config.yaml
rope_base: 1020.0
extras: ["some layers without attention", "local attention windows", "paired heads", "shifted keys", "gated attention", "exclusive self-attention", "value embeddings", "a smear gate", "an embedding shortcut", "capped logits"]
init: "uniform"
init_std_down: 0.00245
Each number is 500 + 40 x the weight over its row's rms, rounded and kept within 0 to 999. Layers, rows and columns count from 0. Numbers have three digits each. The size before them is the row's rms in percent of the matrix's.

# up: layer 5 MLP up, 1024x256, rms 0.0916, rows 736-819, columns 32-63
# down: layer 5 MLP down (transposed), 1024x256, rms 0.0867, rows 736-819, columns 32-63
up736 099:485525505487472546482501532435520491451450523466557455472424520462519505490459506534517513529564
down736 097:510537504379454463388481496551470512489498496472555482465516529465463516480575548515506494462526
up737 096:504483528538548503479525489522560490536489542453497488520505472449520474445482479513579491537540
down737 097:517469523420566499554504490453465478505460469462520512568532501603480529480558499498531532576531
up738 116:542459454444430444489461527481533486428545491510481445495457515513489532507470498515433531482491
down738 109:526471544505486486481514537488533490523455509484499437513422453522512491495536431453502477491536
up739 096:473491564493546544448463489456474479441544545455522483461485605482530476543498502485435524574532
down739 094:469509452475500452530476452456472444526500428541542512491531436526510543448529472522510503440517
up740 107:517481513474426490565465513482542489535462516452476437519511528483523514454483499509503444524568
down740 106:460526515547534504458489437475503481542500481572458528534554486487474501478510483499505430617457
up741 105:531429483532504526539504583562483474495458435489499509408535485471599521539465487541422465447499
down741 103:447574551499593539412452478506523495475554525431431481545540540429464539511519518414503521528503
up742 094:425518465485517468528481477489517499522528407495534465464453447510452526499498495439565542500513
down742 094:514534470516523521483480403540534501550505506504536536500472499499450445524564443532438478544449
up743 100:507592475566499529511455479448432471531489488502498485491441546551548520500460532574539522542455
down743 102:487561469468559469411513548466491515495467539480469518454446457534531471509468569520494508481478
up744 109:489537486521505504523488514561516574431476432584498511421448482459536456497467578483523595420546
down744 106:526448553513497458446503522459589457430486527442450485523513572452483486499599563541502529586499
up745 097:548490542525506418497531526504501507508498500558426473480525538536463550507478521457546553558518
down745 096:454524548492478489491539474595510489483483457461476521525430516525500493492481530553475468539522
up746 098:468527562523412546499441547461436499510471490504455426505491617476513430522484455486525477511508
down746 101:481542511562471562523572506436470489493422482420448522509538542540476462495476558471527458532511
up747 101:489546430548435499579543603526502538551470509476464504505552523452473498505473489570476561489491
down747 103:496455465590541587479454533473458553486523504472477444546499456518444495528541489484484498513476
up748 106:503474434465485510516474496499511565558511416533465479531460543456490572467501494549494503463483
down748 105:485490515568486530542502537585547571504448489535521489506516517479479468574535448459465549489506
up749 089:521481557438473519530449507440499470482499441539451486522496461472498536504524479569564469495500
down749 090:509482457575522450505503547447489508523525543490515547585455467562471485522454495518488490495524
up750 097:478417557416568486570490522475487503477555506520436501461475529473553534519468482548456512499560
down750 096:504476513462435487452555456545562527561557410486447499522518514516541513539472491514492459502497
up751 102:460483538502442525452413447440548443433490558500504563532541541509532572485540544476496518443558
down751 101:535508428486493589538471476457568524504518456578481520527461481488534562511505514502462442534518
up752 099:489446463589401512503487506501496475510502491528490516448507505510435546393510500510529481401527
down752 102:492459517495546434552441609429418494457504496519516488533478585502583496561467487444504468504525
up753 098:492451556481477385485483531538486493541507485464461471500525525549559508430466513537454550569572
down753 099:498486418455515491473499497483553448526508557565513546510512494507445438541472563522501523496434
up754 108:483485580517508531507574448549561455466443500555535485462461511527538485391395511522510559464513
down754 104:495505516530499422453501494535488548482466463503448529528552455487540395516532511607516546554458
up755 104:498468450474490422521469490516546526505535492439504537530424484491469583528514545449494501480526
down755 105:510454508518506527453489541524414484481521508456433475481544529524451475468467490477481444514523
up756 112:505487476475487544471540535473528553492471490507476449519467459557467476476483424565496525451535
down756 109:476522450561490530447425440491523584402494516489456544564492508484508474526496483500371480539501
up757 103:502424450518478480607437520493506469538554525472516498514511453491529483579519493434492468516543
down757 104:432482499574524499462523489466526561556490442517439513495479464463522466406483498489482471506504
up758 090:453571535533525451577539544467512427532479490495496512513456560456482501489414507481515494433446
down758 092:465528526513490449467476556508490440483419498489489490543441458542505540533420419461513568525539
up759 106:409512456522508532560492474406574523502518503457467496495483560520556502498463437540533483488518
down759 102:543517543512527518486515485467584486487427442538571554515437530523539484481390457521506454467462
up760 098:467448525543524504494589500491471493541548506423511545490422515493558494517481503493511488456532
down760 099:552505574436410547506432480477490480504457531542491483502499557585492518551526470502540496413475
up761 043:498505485464580538429520544467506531540541477507481505507515485472508457526441450524492527517530
down761 050:525485537499504519569545532503534487494455459526469457522513486429566499504494495488552504492544
up762 097:460396540541498520513449485561539453409488475565530521494514485444466489475500538459528503485487
down762 101:486524535557462558560439489437491567551549457516474441430523494468497382578503456563472523515543
up763 092:529495487511511499522570498402504489476464501580435447517525579523453586520479580523513388494512
down763 096:556512486476548471508520490428534520517532500522506550498560558493415534580530549602523516552444
up764 104:483560422487514487492499607422526549488557506453509545538487563512472494536504431518512494551480
down764 105:510458518498533509491480447574505500530445509442526536487486466526485540482531532522566501500500
up765 089:501495384449523505476468523492491530532456446471508446432510487552434571504484493451438542546541
down765 093:519563492472536423531564437494554486536561464496472499507515465520490495551548466524496466459496
up766 106:435525519433489547559482482481562542527546494489438546427506518560476520555516458543500498410530
down766 103:557502496480458463484531422540484423516514509546509543490496495565511530505520555527393463466547
up767 105:495532530534484592577481508480527527472532488494497535480505481526470544476507504448432446429534
down767 104:519522607530514518489549495546489471517511486490487524484517438553390473523457511410479482474510
up768 100:462481551457484598603455560474517522507526531458512448491532527456498520468512477516466509518424
down768 099:457474560449530521507516518526527499547507448482482478459449479519553501531461530509443509546564
up769 088:514512503550451462449583553514469584531525501510459536501471490510499504448464464475515486471552
down769 090:455496545492493501546485523488495507516539534546567422472489525473507547524488511441383479478522
up770 096:408470491471528471532487497553469479537525459509451504502481450521575552507528508485547528534556
down770 100:473522521514435524486460535426558561552432471590507485583460500571513513432569488493489451500499
up771 117:450479523515503479532522511477503522415490476533464538456460544467448571446502514560480489466447
down771 112:520467466471510486533497441471485504448463494471491450492497531505517524455540541558522570500542
up772 091:468504501509536520472547452454506505439506511439391589458495460542469559450499574535457428509456
down772 093:451522467465502479529480504493582520579469584501525447562480402516556504517464548456437557491464
up773 092:523490468492457562523509481496532432505510486522435516532486516463540478492446463588407552527497
down773 095:474455471489500510465491503565467502505525440542476495528484508485471428520462445515499544523497
up774 102:471484416468596439504458449562480502575506475571495460504464509529503546422511542589511483520563
down774 105:498441533465504457413486507524392544438512518517472537479465494558446495515553464474489501438505
up775 109:502500527532538477500524502553537515436520401414489433423520538468479529480486471443473502529477
down775 109:602545529580473414520425507508563511476517457497532508532505472553535493485516493450428543526532
up776 101:516514518468515399514497514428515483591569488564488500489516531536497554458484454462471469454559
down776 102:442486422532544475487499445525438489545442450448516472516443508508471512541474541475511467509469
up777 106:474492490509490533561552552417507455482528413489503479492442465606554546458512432515513523533518
down777 103:481478470591490554497436434481471440488479443504529417514475542522479518486520447502500479512475
up778 098:503488528481472596509561507481430486490536492586475458518481610487503601497486504518468452465461
down778 097:562466451512419523482522498446450464482499464453559505550450517519475483459457536499462581516490
up779 097:484562502497501514480504510444469412438552488555524442496523556545500499567481547503516509488531
down779 100:433510502468540493555430481501468552492507485545531491563547481493439508463486496596488531413442
up780 110:493515534521445582437505550551506474494517468473506479465460533481535496504508422460439499472524
down780 106:478528537556453489465549482451588520482448518499504501477430503526499516536520577499538541466495
up781 107:509537522450563524547550506478525442587507532415459523469503430480608521469437557532445487503471
down781 103:472493524465515468474405518492461530497516516566422550477465478570571466515480456527488506494521
up782 104:450479505504514584467473464546496467543529498454507483518512452503556564450485502496461504410499
down782 102:451547488538471466491547505426465534478483550412520500603479483520506454526478456453573601496470
up783 106:481435468513472561463492527562530526492500484463529492479473455506515523477411605524482443524459
down783 105:475445417558512523428435541508468559479479412462503544518507462507487447435453582512466571507495
up784 104:464511473521505462583514508540512525470561543481496554440506456546570557460508540542480522530498
down784 102:505498458492565511515522551557470420543478557514452491446495475422480489492452545488475460498582
up785 097:532562510435501474498477541510589493554505411540475511494555522597471460431497467438400535494560
down785 098:493532515516456520488451499514494496473528446517513509511586401575496516513471478502422469503497
up786 095:420524516519408488466547489482492586478510505479519536417461451562476526484509497465483517463549
down786 098:495461390494465459494467542564495496424508509507470538551475519488487474504501516528571425464482
up787 088:500487528503514515467507515482529494429525529502457520476479500495454583385431558486460491502541
down787 094:481493452491507584507527524549459508487472475464504461525510458542580500505590557518532526531504
up788 096:548500556517530499546449519536481456488511493467482441464521510536544495501515559504510506533568
down788 099:512542513547519526497446526487491553485505489491512537621482502543497502469481581538449441543537
up789 097:519464584501451440520529525461626571425511526532452535470552508545477477486473515522539509455537
down789 100:483427490593482427481468547433494557446541519501507503496543496552504501533607452471456525464515
up790 103:541561529445518464473499488422490443504512497583486424474569530470609530583454479432513509502436
down790 101:461437476515578473480507542498494471471447526455425520457492457482500506563537525508494452484503
up791 099:523513502574523521517489493460547468523495440456502533445473506427513524523466486495518561502423
down791 101:396534507510476465514509536494490512429458505489497486489523433486530492555519510460497530504454
up792 102:489506423392485571474525530463495570511592442469552449505481622562512541519515459462511547479419
down792 104:446592460481570494476402479522515592566398415440520511480560532512505505527552541547452510534441
up793 109:470519536498502504517511479471501535532542415497455517497552530512552586454512501555449488574469
down793 104:549456464469484509380533557503483495501543448546425502500501450497520603505431548574475483448538
up794 100:523562542545436560456435507508464526477468419543491505475426568566460461509434531500557468463527
down794 099:567557538565455483494481458507535554471430493541425510491525476484426498484505490530463519467433
up795 104:478478474496507464494521483536517485528524498509480628490440520482477494521487445498429455477487
down795 103:433532565586499552512596549492483426550461425461486442498510469444522462418529579517556539567552
up796 090:506459561478511455488475484461516486537488485511474527440477506556542496507477491537493527559573
down796 091:549541428516516496560637441518463528540452523491461472511539494471516450524469472510457492405532
up797 088:502457522477559513577498509477494547440460495487522417487475516523527497506463472524469526538468
down797 091:525447546461440504477537527525593504511549498496411546499529437464528533507504545521473510500488
up798 092:451538566507482429494491539465554548503507479436464566477470530547532517509495547488515542476474
down798 094:458452464511488465487542540517477499522432525575459505546527478453463493508501481473516450503505
up799 101:486449511582535459520535538409544464541534517476521502483514511474440474557453475461490548520513
down799 100:497509466543518545463495486561515470439532500532501440485495469452495480557506457505448471552472
up800 099:482450469428524496540557526415536475509540476508514393494461450511520558522483527422478535497476
down800 095:548465493447492550483589515539586488423501496476545471491525492528537460505504461484475497534490
up801 098:546482498464466504531475584543466477506560473493492558457434566575467543457481458482437527425570
down801 099:475505514445578464417516534508512562480533486547573572479490545486404534480414535463507507567468
up802 098:508524544457450518534513559445553449430484479451490447447490448516467487477453489445471460507497
down802 095:445445561479599551520534499528467545476479451501558490489494572431506485481552580479548513500553
up803 100:451487564490503509506533481464452526511501471517445493479547554480542525490463506523500538469507
down803 096:581481497548506532538471476476486506474436504463564491502458540462460451500507519472545521518445
up804 095:510526570494436555463489506538503539472565477470464498497459572527542576553496573501526456454449
down804 097:464493536533505524473477530566435558451580487503481559501501530538464544534486504513429492495426
up805 096:464510509511525479528517476502530559544591493532419434422475533459544519537436456466421519431445
down805 097:517498534517467568486539496535524552559526471526518520523553427485487511557531503578458526562421
up806 091:485493468427519481550502479480479471480474510454449491459445580516502437519465442544460525473511
down806 090:499476436562552491488486458452481503558409503485406494521504448559504518505492502444462524491548
up807 102:536495498540466450551512511572476540496459513485525630513470490533574566457510488519524530502479
down807 101:548483533505644426538460542513520549560417498482557549467509561491416528458518509454535516516492
up808 093:445514491438464479484565474466555501458498513465453515493493527531441580521489450444551523547531
down808 097:414497541541482496518472435509515470533561498517508508450419477505540546437516449538567469488532
up809 105:425503455566516533530443547471515503484532537462515554392501480529483515461454527472478508476551
down809 105:491549479518486510497420552457487475518464448535514532483530460532427497482460612533492493542491
up810 096:493467458483489472511493510564486576483487509515489459459485450536529534469484547532538459389491
down810 096:506480533521564540516498484505463555471509507499612522471550549493495546488509522449473475474460
up811 097:453426508483506521582458542517557504476471524456521587510486487455517576425465505476464496469503
down811 099:478577476463509501439520520543528537454532585540458447500596436446482464522488527510454468449538
up812 099:495452533493427504539483482463608463531543393479493502400435491538569517505473452496527527467448
down812 098:499499489500472456458465539548412527574481444448543512534504492488471467483479493556494489508492
up813 101:480440528512421545545452502556511466418418480518476485496494472488538519468399521551543544472493
down813 102:551448534524522523469440467484576499463544488460477507535456497523486470467526507534474476533481
up814 098:479432525506439485467473547542497531452544456474445495501517534497515491460484532503488519511474
down814 101:539503447543520542506488517509489517519520484454526493525469538537591431544599478505485486489453
up815 095:472424468431422480482431455521616499462470411595527507473493504470467506545506503480521521488390
down815 098:539627553574463494514557498493543442435479545525472492484447506463521576561496404617512445493463
up816 098:518566425545498490525537506425496501432618518399511535423448504544536498469499484468437521526523
down816 103:494524446634521473440533485515528490542529473475405499453587527473501504457490477515480444493506
up817 107:435514541487465473604510507498485493563497451507529522518548507470488525495509527476516530418508
down817 107:557533480505476489460533483542495535463499477485452473430506472492510504546428480530419551530508
up818 102:498404508449480462553525551490551493493446539561486458474463493580491537426460486517488507483528
down818 102:424486532425487527492505521546488501444518492524479565475559596530496480489527553434508485526456
up819 093:488529501526519527521514537574488439432538490473396405466482576542493474546460540407484474529465
down819 095:507516483501531521401472417468469550486530480454519542423504468534429555489564497444476528472517